{
  "num_hidden_layers": 15,
  "hidden_size": 128,
  "intermediate_size": 320,
  "positions": "rope",
  "rope_theta": 10000.0,
  "rope_fraction": 1.0,
  "tie_word_embeddings": false,
  "beta1": 0.95,
  "weight_decay": 0.035,
  "schedule": "wsd",
  "max_seq_len": 512,
  "max_steps": 3213
}
Each number is 500 + 40 x the weight over the matrix's rms, rounded and kept within 0 to 999. Layers, rows and columns count from 0. Numbers have three digits each.

# layer 2 MLP down (transposed), 320x128, rms 0.366, rows 242-278, columns 0-127
510492486606530558440463542527474570493443564615503475420574514585383631459504497450544457548473550491463500453517464437487431453473473515501461484525489510456471481486442512549496487553463545499487513542557448431457555513460492504481571511548463548493561481567559554442500493489511461527530508489604482589557461512554459454510537577452583506539511557519507448452493489495536547548595
460539503505430524473473493535435474515512399531467541539407510486451571455620537413509522437485447475520553477498488496490500482530489412462463526476607547490497423489465492561547417524473503501549575494524542563505473535500454461532576491557524573482527521518512513522510485446514460517513516473519485554481529503529465593559567489491424503547520524531552542447558575522508501522460
527482475452443541565490589486511459516524536486478532462496490504499494430462479539417456459523470506530528467475454526532508420479513473430522465543476435484503513493501502452494460548503516487445537468485506449427431462517515521527499498478536463493545478459442394559476495514538517463438507508592526532408494575446531538546538562466456445450435522520509495479448467486494477505477
489503510478528514476445531534503501471491431495484583529551438529485502495471523471591561510476452529541412512471524444508500451512431477530474508543503494532562441577532509462511496539493548472489491503525473479514465531552484572510468479496498532524488499474480480547485481527547562467441410458462494446482488578366517478424427469506542457443516489453522512458435519509451534488508
494497545490432493460519515489464422513564490498458599485486480512549502501475509462445510492584625478502454507503487535490511487528454535450473457525509499497436511583415476530507469512494513462495466486519514538483459537458487503496503503497462545508529511502445467461549502507465529502509479514550502468494443525521502502445481568520452460456496449449497419498433546493480513523516
416448496466567476507540595501517466536540467442495464547535486445489465527516531513477475555552492492542520514461534550562474529490481545617446471542499515444507470549523509507513485431442473537487553511586502489538458497519458459462398456539502457512449472502493568530462406536573515485465433447542578545510357518500412484520487498474475419457519467529481527525560557505451498542463
573443470490466460584529449592550517459465437455514545551508532441512458510478515509462520549597476473567499562462479497465459499541534514513498525517507517513547445406569508503587519505608540510549460503440486451578558468525529583580581490552430558530522532524523526572495526447506516522533513475510486451530408403546523494466427528518529518470464471601532509518571497461529518404467
524501562492499459492401544428467524460485487533556516501502519437376542497473452516545486533503520501470472533527528538544490527510541547495558462429531486559477567471397538603541516584514456499554458506477456488443566491502489503549512530565463487463500488535480565445523505487536513466516493439596476421512531509464432499484494481552544468522482514473542563593562532408441548452538
494539456541490495542579484513422505505506492467468461472492500521604589484573448448478549556486477493491486471498519489501530463427517525546382560496470387480509438510511494453495538518493518501511420515515507487490511500511564491488566477493492526481521506425489444443454459515493535527512471507501523518502508492470489502527365531545598529517485522453531531486393508467494454447546
485484456507523464509533555498511539480447466490479567514529568550451488486495490527531530462361530536517483413510530528487536483519499443514492521466480457490540535604508456431509621509486462494468477556616480428516520524492595532479512469467529479510524475562532498472535550508502484472488489489515469529558503504412555428466486484482500450528490504536467464415495492494514482564471
524491555521469488533476499463506474466549470512475527525454528522503511442524551514523510489515515386506474502430452509491489488493589515528519441475498472520464534500487496539495458466467537531485435479473436509470504488448473532517471554526513441546512510571437445475425510495521549477476386500475530434521490509546561480509603539471509559472500511553520492489469479511569476545535
601424437514454383412493497528506476408499478614466504423520470498512556523490479563485518531525532521460496502486481489470518465472499452505505498494505493558499460523504541451548482472467540428587462591480491536563545534443467512551452586539479455429564513554550452505623565497497460422441501494517503478456509493522545527409529392514476486460482530583559548533534547517483524506522
439516453460511492519478434533492520544562548470463497451496521496501481496534543459507484524541462553539489435502463481461513545480482577442527501474500543460494488480540537542566472547483540494489491442433498458542543548482490595494495522510494494468469516468511423505490502528522466497499515472521543452429506507453439560443512485439504494530505497507478480505559493488595526504536
521493454476478547511468513556506487521512612529465498527481548496484534468501447547436499508429501602491514509536597435543517462506541502487476536575494427523516466454525453496528499535589404490497488462560552529547504470547522497496496499547569502543467532495539465564479470572532552517453539450406526470535524451434470492429447478485493504482484541593607501498502521547463511471576
527473498539523534498524615463566520577486587404479463488520477603556463488489472524556525518464450516495459573515485607491464523450427498506525576558438570541526509473517504485493506509544539491549478472554487483524582475585521501462491494469543529515460482531489397516404572604508494479534467500481528534520492499520415529495487515490512502482483501528450459547527496574510486585565
472495449467476453540516460443533502502446477453521541466529467445549482457422569513514422458474519497492514473536598503463413487527518478499516549547493493464527544485580570469498460499519510522481474375439456436482406520460448520496514585456506463436503555594511414596514521566463434450573550535462393491465487476535466540524467497477451510511441551510484541479533492504536505477517
456562573465447564527536571456578465467473551507523471545539567520385512511469508530468533494516529557506523479518468480503508477570466617515552476527524534454474557516578523582520514517568481408563483513482485444492598381543482384441408495474462503528430537556534407511517537506555564448496453449474421506505552490482486516447537492554498510572491524466480536454523589506503562521469
527548507539495456520551514412530442443577499468482531517514529537487429482523512541472495428439529497507486567499559481507506483458511496509537522546485547556507553503420446504524479486558487496508496468570468533527489516523534534500476482472541510484500519573475515572499569484524505459493421484510478522515489497438518512504493527534563554469443516551497611539512494515459553510412
450487458499557450510491487601505448453507514466501409528452556458438456490478505505493525426463460572505429521471477489560522508478476546447504581448412483486501514485583447466506458522456453514498472442490535430466563490564549433448498482494461503523491528454515548545423543547478478513514500519453547459456484473430513553501451426471485517549493491515533487518453423490516505478496
490535500463447456501546507474555462436504497551530495501491508396486511519518427430521529520463497485476515486471452482568478489529528514534498561501536515519490449519590481536534525587522506514488542582520514562456502475500431462531480477473476458491512474519512540471497477490489464517476498491519532445436470522561546459536535475467493512494492506415516482425523554512525512481457
531500463528444380504466476476450462518506506518490494474476543513463528512445546530462475452531432488535433507458561466471470553490492559517552483544514548499555519410532556497596480498545473524507471545501493514497500465517529439504535522492495521496486457525448500440529489516432492501532513509499498465504503467463495573541432435500479470460500437522465503517514581470422497576436
536486498525545507531483491490482562495490584570534388482589522455585485460480514459540492551466497452514473551539443562486455474485471472525499511474399536596510506468518518543502477481436488423514551517521464493515526494421493469505457537554430450480499522556464480463505475503474515535509547525548435503471433427504475499487530513520507573489490554523465512557521501463551507500472
498506412456520513519425595532518469465458595538464440514456557451458451483474458456475506498467554412454473518457458466534440567532499513489523564539489512499435475504520507462534468567516489529522529545434564507553496543501497480512555461554496480536536582526520518512494524544436471537476526468598518508576577468538524494573444529503542540393563466548569516502493477575471558503490
502538531507505490475573530475564495494525517527552524501530499459493452521481516475502475538518526538522556496495530489428508487551460594474504482499409483495452547469505478530491536487564490479521510416527481455416492544518502477545489523480581541513536483510537446468508486557514486467477483484556504504469534484496487516519528407447484485460500487499528491457497490529491580519511
478461498475483455503576551585499488466478512533441474525539502422476565506519499552552519524514508527482497552472480490550594540485415546469476551494516529494494473465505551524509541524529456488509496525432501475521557474454457536532470488535453438553510472455501486440468483526486537448519600463466483489515568520435498511434504434486419485537506519467467464506528480445501526483565
504499499555480510515589505522539474482498504446519509398530435451502478473524506496558529517531455494419628530486583562544525457527456466535485480545497480505484537508448526464479451476482463534517530468519502485522487504550526484481493573556511493525548573553477539470506494501537522462505489516504433516467495553502507565457536466497542485506521463499464482543516519531496463508509
506501475485522434501550567489436453511512537571404468589523523576498555473493451494508515509519534465518513501492542476426517554496462498408469518502572490458530497468510544495499532526479539516579509466508485492532529560509460500599472499454502467533502526507485481442516510498456474563538487537520472549445482502443472470420441501520380483524522529494527495541511528493453529512550
510465557467459523540531496463482435548389568408560537513530468583409507524466496477453492471520467478537413506478468567514437473566529488512472551516470478483562474508531497460525498553455552505499412545432514552503531463502469491476493482492519517568467515546558519523462546526433483468398512486530542465427494480532476509504506411522555536542525514534495420416541472522522552496552
514493464513462538463529547521433501532465430520539513561476482578537510516471510472473454477466441527530500524521429497471510503488442450487501523509452520522414462498566510496515476538504513402470533478534440562557463527502516515574479535428493463461534532499499550474454487499519491454497550556575578515487397494495490496476600459459578529528544496537504507552511475471409530483465
495538539600478491535611495453506472465520455528426518506528457452545552500488476452501425488493482522461564566531482474511501488515452495456487554455510543548470475544551514489457535511470470553442542442491492487503535520508559531467442516478502516494486447539426450481409538450445426519417444533483517542455555475522459566547481483484508530458497474472511452612571481532558473485453
585545568472561559551503510504495478419536524528450493465509550515436540554542503536458403518523534543421560520494529464580555489515513475523540460553498513519402457482504553521513466495499437464492497503456462549498523533473509587452502518538625499521483508499505472498497492539438495457506502465472478531493523583600475429456486463504499502535471546506435504592468495442467457481462
569554547538583508516551454488521404452443498493548539482548449443604496523531552447536452563528553448503512508460593472443526518447545481519539467428521525517428470491526494549509460493541582583518445517486578527517475439541489479511528545524486458559484534546532539527495470517486544475421480534519539497541497429487498452426480495509486518509440503438493499496504531466567445503496
499548470526517527525485472479444496521525556440533520511461503475454555470458578512541573537516497527549470514421534510562499492537552512521462457436459548532509446480497448552553627528538459517506573516494533590461483488495507432459511558491390586392461494475526559426486471436476488514532559580515359506495473465503523513474544446481462489428501473543447521498507516453492488483494
458526497561455442449574551484462458512465454530472515514421462448470487477503489538551489499550525429485540535526543490436462490494480535489538458536535452511512568542488448533550463523453485494513525486486496545455501501537500488482571533508474479507505480462478554578530529470503493494496542532585444487466566389533516469542525548591543515508485451479463517454504469430476448552576
532510470531599434477474491567475502558453465422498537521439495482439523407443509520496550472591441504507453444416370484502505527485518483562502527510460467457473512475424498473527442518480522494473554472470554524503495519478473517509474479542452520489460552449484503486444475519491477473519503522483545473492524552460566522490530439535443528523549524464520508522441531448493523486515
475504514411502464437485530545396435567483488449545502539549438526469493463428531412480540469547478551436534482524506463457499485469507466497462522467420587480500499479504511484547494540507469421507518559474525415514478572531581525524540518526459498451448466529493461510477497458531542560542434503481474540509489526456523594453409491450537529471516446504514457516517508469511454413486
461487471550564391508498437601483546594469519448434536485565537485627510490421573453512524388505436438472503477513533517519490604508480461431532510554513565518504508509531526462527515524488547547472514476395527528444509504521542573456496454571486470458542461459480425494498487502503498583505514494473461449503462499501516404434592491492537517447473508513505468482494526472499474495456
# layer 2 MLP gate, 320x128, rms 0.418, rows 243-278, columns 0-127
505511461473484492460489538437672465472501497508484531480558475548424492465521558431461488462497479491539578513583521476456482489507521427512484562450538544524504467494469475456506421541508505427526527413527510509484460508441451473527478524501448490454465500518495452442438484519538501584473506367579540477501549482449515520510464523489464463469563488482525577458497496557512596511491
537499469552572473451489463495527489415563467515472492478505548458474528486508485480523541500478550525474482530480516523497483507548488495532576470516530535455467516516466500450593460488469482484451505532446535499479528491506450452506574580490492526485499575520610563453463552463493512488492463474495573464507501478559508511492453489399551552468549482474523453495509549448549509562536
485505494482389537536529464471446476440475515513500544437449480516549447461480590547484461449585503439538549489447496568424499596514538547535462561560547533462422523513561442514467434502446530512494444529501468507457445468477516462549515466533541464583466523539540532508488523469486589524468536544485498521479444537502533484524485470537459529523509529552513497494483471472489437472456
440486546559458563562499493476543425509518513508507538574559469495455460541539488586480474480543451501468508523513526518526487500488526493560534493579484502563478442522523523518479428492503467442559546453504462450562532472541501556487513419532504459482508562497493507485496477478540554478491531496460530502446457474443512491570458523514502494410438504531495501509454504548491503535508
584524505421456494432558450509422425432459428514510564467506512557544495560559533457536507567456543587587489497471491440561406483519491513447471489453440553521469545481446549505425533513484467433496506509510519560434469442538459523469521529494433460557488514495539463588461579554522598475567503485486479442479540474544505447523473490484490508523518427520538505495488502446480451494574
446562406549512431476496480462466503419485469481474559547574526525494453468550564553517463502508541533543485503504534585463496503513533557531493549508443507432503601466499545514540470469497464492467452442535453519514461508465477388435495481511489571475529478507441545434520537526417506569489546481527521490481522523531526501529592442526484493545528456508510469444508516508518508557523
510483604481601414515495518554494436459555529481487492481512463505461489507479439539526457501510491536544540559508539503412468490534540443422524470534503524443476524554498473522546492470507576442450465442498427508484517433553488419507576489562490508428542505562466488492524584462519505476509465504515469519495478467510522514489445523479412538503548449557517432550552518404490520520503
441543533550513545482500474521625494527545516501439508468533493490532488566486541485483374503534553519467508539489523470539485550505455428555481488534535467553463455539531539468528425527493486543425457469451503487469489472451519506451480503448547475534457489541500467512463494481502505431481502563492485457468531501458466498577526503464514604491433519483470525483504468531566562525511
537495488514514549576508554506568574468521531457491399460468497486606483558533466498529532513505522512482579522509503446478600435567470463476491515557521490515451488490491589541498437503579543468489487518506519527538503481538446504506484542400513501499496572500511435550446519524546513489438566481567587516473467444478453530560508515566492500414594575507447567554557486498479532501545
495509506445464464474515550555567558528531411420404502555395526457468522499496546471423453520503538422449520559549579554470490564539481545496538516527445475476506480576530566503437505575458512544508449474547503444432487442531489508458565529472474523516490497492490566532470382464496542459482508491517521538526507429492458550543522478467546441570471462470503507434479497465417503551536
536494556540493526564495455513514529493526543436520437472502508438513497566480465513511522490537499509531491576540475562475506487508504495533449529473424582441426535437506539532538579378475517484540441475489481530462517446553497508509506524518527526440546452512496520512472478425504483578524453519584457466520565543475491485466514531484500534516530521481608573427509513492560543523554
481540471462467557416488534501489513471494517496529489487439504519474446437482455488485504518526482535430485522507534481507473483529527479460510523471459489484523553506474457467480441495532450503499534543544492493519494477505499438429464519532533585540463438549518468514496470511532542575538479482520507508564498501606538483554522521520464483467527430548485477471487452513459467492475
436546454497482601479451471496500496459483441494531502495522482490542534484551549555489522503521555472537533563510507545505462453520497566481511497519474630510545497579513488540497543498459500504536404466592485460507410481501493498482508428475468526514545512479547517445508488486538491536515517567563474528514438462523539533554523488456483406515549468416499589541485399449516502564456
468541522461414549510496432497532480552509409515504410475509567466470473486448612451481442466486560486540530480496530483499474507530450493508493468495596494451548528511500495458546527508480513529551481483541495513491490562457540453491532512536482465506502535524472509520496484449484514485523556541578492479475527500429528524525455547453536465457465456484499481500496464530477517560410
520471487498488531421454433412464487444467550487470497521423498615514454449503510456477498566504488426621564547468472577529486572473425584506510468460483497444456529470543508491524502477406440524460482476482414560499528461484459442529553506518433501495557414452478540390506502538504492574552473474509533427449445505573542532497501487502581518530475522487487490454414489559481470471522
529454515526464622516556506437530527525529511505580543499573485426498432495450485510535534524499549444555507508542511500491455475446504516461562483459485525490515524459513522516463495507472539509502473476471441493477495461531549445473478450533424446478543507546502504473516371438401533506433523542606416508435498435491430567549497524447563587488559579523489461558517400522415504540518
444519476474503553495476461460506484503496557533482502475516517540523510500506514490455546466522443471496436496589504498541520518516489520481484510450489434475502501520465501598441526482473483488549581455526502454511463450493448483473484541453508463530501390509499485483552456534470493522545473491510454431530519454532559463469519423462455440484479418509508451476527507505522479504506
474501534513496530552467518508537516381482489423518426498469539467552453532480576498488545454460510531507492485563545451556505472406530539564457491501521526581415459569455468474496454496534468570457472496508521519499506477571482527517416514512468531493478407518446556500445507526532530514473463464517520484493528491448478513539484538469514487458478518535504569552441364510523565537504
506555550511438500404416411404451490508561524600446479484467525484509515458540514481512465461448511449477562514478464502546483460495582538528485519485561474475539529509570478510488511486485478492496540528507489479443378484505463493522512519460453519524463494527496543503471450503495456487548492537475520481454511474460484496478488517544471520487451428454516492485488563469431534430577
478553443488482521527510532455483479508538479508452568471525518473501579529482517454520499544595501534498518499527570483465544501494514534537537506463493534500485546499531521493469468463468538407499516494507470450488498466481530477468566502582516574529545551529513570514468543521493508524492486560510481505479399485475557504471529511467515476544455540492481508431522444544502476540549
585489520509455612499496505485472528548484498513538542480476507481516489492542524521533484479417549439460476486503489557439454520475469486580463503492517515520522477567521471488451503464457468496446501484496498554518530462472555503502494456577486502505477493532466507445502479471549531460506509522477456474502485450546525552486558536437495566514527516495415526508501562479488498583565
506439533545566522449502528481523543469453477458469449510520483474553497516489481481487526576511554461535475585493559529495482533539576542433518594487515499502491497555527475491525527514498560440496519449525443548487429469483491466526528495545417482509564533505500499455538566464470508507532458502488469445523479372516470499474496438432503569496467449524456516516505564504523472421498
485566527460436515591497548476519546530518541435535430562535459479447506476533539558530575405536505581481519483410520519485440481574518481517493431469533518494547470504468482503444523554485561506451499523543504516465463509503472576460556471434480433494468457547487598479474476492438465516550511476539409474498529461524456483572448485462528555435507515542485479483474486416444481470545
539513438508478508483509464503502481457593499552550444502533507525491504483503527555471477486489523550438536523549507497558466550489431504488521508450564537533464463459513451487517534441529483540633533492514474558486475510412520435498534519443466460452433494547457495497492462537492476503537469512514475471556579454548507584534477478502491525550537513473466452479547492441463573476494
451454512452523543485521496467532549486600522464492526541483447479528525519481527539419512510466525512476508449533586542467480496500505527538540465496558483519467453491508526496518544478475476512484573546511511481539506472486448523524485501524431519541509493511447488531453558501510469434555535503500492528524516530528570505495502509512414541469476459501503520495459488495512498519446
433487511469547572542434450460481461511559439441516524557447538401554532543465490540497511508538502541535513532494522459529506461490543539533506472489536520494536502428506531544467528540469500471477506508542515497520492504481437444446520500502495492455560556554461538517474544488471461510512446472518491496544523500490519481545500486517559446510517506439532502465513460533501549489527
510542505487586456528565433492478508529566459486461508483505442546524502498539559463457482531535482500538462450475474617515545522517498495527532492463491515475532537451501576492538523446493494489541461493439499467506490513506474484501519553422500481414461547584492546557486589450441491466518446492540521572555505498519508542494541491501572484487471519486481428494525481515492544510518
461489476476495471522548483481485540561520563447441470482445476485495492526497543455481501501554523537513541536481518513472483570497535461442470489487484551481484498484532461573468538455441439534568452523488502524504421475582570519520547513460500605454527502460488498482516477513496460434531529485543443521481510500480532485430527446457542498548585460520496480476480466515410533502525
520474515482417546516432501491519395575514427508550556494493491507495426419563480488504458491490517522524501439522509447445493497497491547534496495496440506518538513515579459505530535463493442473579513487487478557582593482516413423518446522605538479528511546486549537470477523567457567486516539504524461476547498487535541503504535601477466488456452525592537451505526548480492532483507
451580529575422498417538555535559419497479487479593457546491420417536458515507489516538442418480530491491509500584488462501512518480515557534531584458472535513534453520502526590557490492479527508559496535492480492507477514501492469444462571481492492523489562531491537491498499442453511447440541496521554550507440523529547548463534483460539550456557487451461597497565500544445494490570
514556607434473491530495543470535470455501606512485434537469476518484483436554462487467504447489509485533443527505475576546474548524510459521515506558578517469532526474535472441458531525444406504512480490441443503504531459506512565412513497466500582533474499507508491495474554504526482487551453497525466477487513503580542472516485575491459504507481427476465535531476501603472573529535
510517542584388489509498431499519494536598518501517564508557515536545570451522516500504520521566495484506499500445522528570505423442525464495553556547514528533484486440510422522468444408515481517552426466451472442525436453517452445598474508506410527426489503522476462508502498523453448425429524573465409525510445486553513503595496517491538477482545471512484569495522511460552487484501
575463568479490504480502521508551548561507481518433478525473510526553470539499473488502491521500508499520517563480514478529456507506539537522449523546517515439453435495477523494393445527524496497486458549466534510521448537437464538534505491539508503576450497558471505462486451527520534513553528444515525599438436508533501561506542495441472524527498562472490574525486591421470497485537
544525508546569574467532499523449483447496505419528488490439497490480427480474554462439475473509532465479529531523463489492502561516508473513562535525461514499527454528481438498548520479501499517494509469516520545502502412501543477497478485507505522578421556486577495495521452496517554517491577566484460459471475440527514516468513420557491493450528555467521496553528520450515540455503
545528399520544499527532483500416497521506537493548513519460524478532454496586543565555556485524501517408573482460484560472460476452524450542379523545513534521480579457518465426590560498504554515490463501466535507492562519529518485512544522533456474452486477497434516510488488576496531506520529496524477493482508502531546548429502504477460532444530509513446453471524548448428489490461
548450485519475528555472467501520494508514487440500516487526545571534503429457490455454535459489559475526497493429558515456466479464505445433565559552499517550507469525562478519599537534393568453558551515483408480513477528557494492494527476482598494542438498536557504500545507565513555400554505445526506492457512458490469406498526502449512432459506538481443465516524478510513544465543
# layer 2 MLP up, 320x128, rms 0.395, rows 243-278, columns 0-127
526460466567464490466500560497450504507511462495493507519574405486469499495443471530509580533566547466520483464528523541575475541479512484586465528482409527534496474525539494448544473491451470537479525410516470477445490472519617489549475489559462583472590430543480504469557470619502510569533532510477418429510463512519448490504463520470510500509456517569469500496483571463547469458523
495484422525539417498557548487508543458486507473458477521545518490560489417528453513543498457520509521465532513475445537476452449490468529503513500516497451518498479411458468490572525509489541503563512566549445515551506455536451511483551512538501499477469544496533496544495487531525482568539492417526534528519477547515589471477490480502529541480464502460507427463505522485491500481414
471437491457423535466504471466515428461504522509482544510509561491509473448462472534465540507462490488500461517486505516473515494572492516478486514559431463451497484535555499510446529446491481523563488441522556487527369454487552427510533492456536626453399496530433477427509557484526438531528461553525427523501437490470576512532541511501500488550506494451493471521501489531442488532577
553498490536522486491539486512524543439478498476447399463444490495520512458510530517520480529469524462527535561486494462464524446489528497401514484503472527403534528448511459463497551558530494542446480539447500436372501470540488486461480556559538507539516440553528489505531501469490438553528473522498521522540528467525477530405536512492501509456459416638508491510456516480458471469530
497527529470488478405555530459422463490441518513490527517424501445483468475514507459529421422478523503460499459543473460460479554533534538544573586479507561550551468526483527560496457522474500526524467540478573523486504513520559522476517574493472512531506498487521567522527536490429535454462531484537561442530465485547539453429489459447480519538551488465517542527487531502523506487498
489471569550473488441553493500418398523538458519515594450468427517482484501478507534497545407625447472499425495541538527558463501469429447507577515486426510539484509469565479547439504519540474512562543454469477503554489527500544507439461510411445582506548490512455470482568532403573513486521534525438584547484529535522481434525540433510396493469460535548470465481593492583547533487549
444474522463463471560526443509523402431443557529545450440497462508459511482618478451461546535525538491527474569534486514518537460457564494464496519456573480503548564511563492539516553489457541490512520483480493589482423507578525360466568420508485446525533528455545463469455473528384534585563463513387520506472502502503436444454504447524515426497594439582491541497418475560479552469474
521479491428512578494440591555608479532514498525469472431423455561515486506533544545514456566545489557435477523530552496515482435553512473526490442560588530539549432562526525512490478579567467540523459471529487504539557521462464519504479448504449435487527508507523514512438565471580597417424500489450533506429514499545538515510488479442527464525564548393468516494545439505558528563480
530506403496457485486530546507539455496492453559438576549495538481525469532503522551515477486482407494480423533539508473461563569461550530567477475513535443511507549495500481550510485490514511478510483500478527546474469566448438551528490514451536423558445502529538513504498477464462486407450484499523504576500517543435498503548507544502450420563462585458460500507457513517555515481549
552508541465527485497532547548504489487505453440531444473494473471436563482500496505552513545440521537480534534548548494568543408497516535500526454515537492508495507538555493547417506522497487483567527512510466517573495513465523557529551492492505534522477442420485530519548470553489519486464521421571497555445456446514472432552541454578518494487497432446539460504507540455560522488424
620462471508515522519468488422522503428460463577510454517491466440458537532492501535465497535506589492480527543579504393524519494529498574486428523613464437530475447585538649549459618551439494557457513528499507517448490470497479453506483443531429459508536482498482486496480374518491457505457586507566484528471458439555453498507504537535580524452511486518483473557563520525471553540491
513555500512513498484545547484454440472469480461515502503514463483502499492497448510471537578521470521497495578491570524533507505538479498543474569481522510566494525567509467531506487505504503423544570532539570518559439461475476454493509447561518508567551558517563498500472474468440532479486559438468538573499518492520497486468460482540501494488511437492517517463493479496477490541483
482498469448576507475487436524563448516545564527461523453522533483541499462422524431431525418484493519476521464495508495440541507516533474523478540492547473441508524520418480564509484509563438529565430546489534505534517458464546517508545509518533538461473504550486510527553477480504523509467488466551488531472510486508537494507460540510513508528427569518508554521478444438402517482501
494464521489532444539456568488520558516491526410488489513491564509579498486498535452468490560487532508450462440510483573473394539515504549513482571538444533496417474472406535496498584438539501412537498498516481516447469529567462526545511523546514498491550577489495521483430492527453546529591359504587567459554529504566557484543512565463452546511546519493456432447562549418528445541525
406484528479528535552499485484456477512505512531509551506497609579544462529494498454500590503476496581540505495544497393488512494514456508523497540520457493459537557503409445533545506507488500588556483580532524502610579435402443475490539515550491439511577483518454527473523501474414530594455522485478497510529386511547486415505483506494548588544495556532567466482571454492572500420473
509535532495469540474495531416461478537589499549509524503478424550475458520519513552464465504500493447513525466479463500508399560458510592496503432535602480474497474552508513503456560546428457495490465544426474432535550524482556523499537470502493536543533548494492502454485480505503441464593566465437457410570530499586488529584436502521423575507489483523422559513406592532486460452442
513508443519523481529504453472516526500478495520484507514506535525514512510468471508454465549494549532494526559475504532492436430502444488426529495541497517507509478508449525495508486545469515459501502610437496499482550514490460458460534493566452529533496554432517459453508481439503466541543495468503545584517474515499506450502572475509545493499473456450498492563415510540487452532491
492420525527510545537499442543528535490475383518497524522502401443467464500485495534474564491515531537513491530485484521529570535438505535521447473486516481531401388472473489478495497465469521530436500427548475538512537514534458460505506416443499534458482487494487511483475502494545471433448438486526462565528537507477495535486479574554522496475610464419579475469479483454471552521487
524440433423477520510551496504560502530420524505516503498511492525531517494465548510479514562514491464534471560525512463480452509447424528470466537509448518510474571488494492505501559514518511543531489499526508461549558504459485536442520547496535571498514497512461487511593522536544545500506449565476467448610455489446450562538500498523512449511588528543439463472460473602457443537453
445465459550558565486493506422467496460477446514431486499501533530507515570525499490571496490506530507502551475543461494522420451510409478439519474536471485570545551441544552476484491530498467448532524488477527531511472544550505530427528465522469479501471512490518534511509544508509561482569409539533547422514451443492540501500468451506518459492577449493475494447469511531507510513509
487505435530468525518472492495466483474532503476543517468499497501464506479482473442578492458511490478453512531511503556477545515488495517503439494466514505505487513508519578480522459446488529486469517495525481531524497443472557429503486550479537527483447501489542475529463497456524559539430485532522432435472478500503424517513510514482440534492494484525491570484497503457458538585492
527551500493527472547460570537454506529514485498518418555506516479481537462509532533549512466514557529548519496520520387464490419551466484482524457489570526495490502543456447501447497559608507554417606500504488436486559546509455525500497483409541428503515492508484468591494490577446531507431505491469459518481505515528493502438482545505481460414489475498468468493524450537457520447549
497472513474532457451466510528480561475430529434491491526479496513511443461551485409550544545492536545516551516490477515517506519515544497464472524501514517515517512420505476429473505532487455455486546489433477501477525542573544465503578492454503514529454460493610479550527476466488464544492491562545511456492547471490500403517512504518516476433502489478501558470458449575479462483389
576429524527486529523567471593546517490446520493513544522500484463568505510506468557484529509493423482536478482491401531507501480484508507481416519465499545535447497478462488493482490488460500460491511441573558508477446503518578478484502500529485534473489543563510527455466530466539489503531421491464418494558530395517516521444497455556452470430545536580524538478405490448475528469546
498549470497417526470473538437560474463503473563467498457511498530465546476504475499527572533565527494520491506483462469532502541454548515431541545539488546511572489526545551493479505513475486554462539479507516551479547547505447534531509457494459488503532460510508488465447604492480532488449539520501552499551451447505493525535500463486536450537458479541526491478575572507493487551606
449447541544524515463504516467506534531436453556534553481471529459539485454570457513540514481454461503440551499442528484542454561517514476480515533543473550473587459585541485497510490557485413586534477527477487532486491484547555479461564553540519568455478460465484497513420524513502495516530458463540518485583501526483509559520528544494539496527462537488479473556540517520611460459509
477550458510374488521554465469495511454489566517538552466471540498463480513468447526552566484436530504527530453501441499499554467424524457473438555513438489424459537461509518496553483453531470440474449520439487402497502459449488475491452563533571544410484500510516473534519539534491491462508501504508483447560502435553533476549496479529546543506500519559460449497458519498454535563519
445574503498377482477534473483489484525479571487484461545530510553495534474531560479514403485564490493552536479456495579519507465439533515471481463487526514508513458461523467548499530468530495492397461569429548483528541454499581537415500474453492518534439474479503492445427517566519592439500511560528474505483474519457533505507480509483525453523586526494514530518434440460530493551546
525501474536513439438554510486422508483551540497481481399489523521582480531551446469535481472510464539497475468420440508478463477428511516513542582492470489461534605425513482526560540484442537470542507484560480543555466540448479478506587523529538568479518490486466488511530447455536407552598549481479511493560505534500561483531539413507464535526444469464523435479534476558510473464447
505472508535516408501520534485500486577498548478507521521428473510549467513427478509505552589518473449545463562485465518460511496516518525478523514490481499489528497517528482535480539528500496511513574532497553528504515475416508505461453507458443509512587502565444480525518532488466484562493556491532406549486453406504533547531539481430480462461489498468587460579511460501510566487539
444518449574481479442537528464449487458547501482454475515502599459375471505430499524501505461505477550518483607517487465474553477540516506572535540496449433541471553547411480539465437549417538556526519499560501511503484477509536524393441441509535456456589499512470444495576483502467470515511445497477477475495534562529534465483519474515505510494523478528507432543520494564515459585551
520482521494522508522477482471536475494418523428490470485535478485464566518502496447531460485533525457526540495485498537588506486553532581477481458538491536506511466513583525537464498481435430510494478485468457453451481463564521458506529403504444537460537605478525495518510457485515469530504542511545414496448462455454552479532440513520531380444590537470522472421390475468458505478475
511469556451526531539544515488511505493528509489435567450441489513479514484495539465483495533470434436475489508555490517496466484528451573547519496455421465465513528510558530507529570430534511563536541489535496492475511495538511531538447516538431496463480492480507502556542489529476506494474465519467451470543530504514435494504457473515596463439478588503497516472443457472553509421525
524522498517515513452512443551404508507488531450506493468407562521558492464547473520435534483477485406517528551434483467533458503585538485482521568477473521478503520570499415515481512505493529479491496509527496524526450487463470505497423475521521472499519545516530508498471472496473500476535455576509480461511537504503554502456487512506494509524538545539493471538491490497476505448483
490471450470400571532527549451539568543421516480516497562522490491443526427475493473495496460537541527514453517504473558557508494475555518518447511442482537524504473505474497505561526471528436503483527439506514438566409494493530525434544464489509503539480495436489462521579491418434506553470473497537553480449467428553509499525468504460490562551481478542494574444474485505449465539491
555418557458486499503541516589516544507497514450407506512499494533524523592442504493452465547533532496457501492482527498579498474530553493473524535522488504499471486413569580524491515533477566506536474507465446517525489460514550484553588471423553547512478584496544525533488547516555501539552604562529483410480440484509489508546487533587491493510508489480529500495547569514433477430479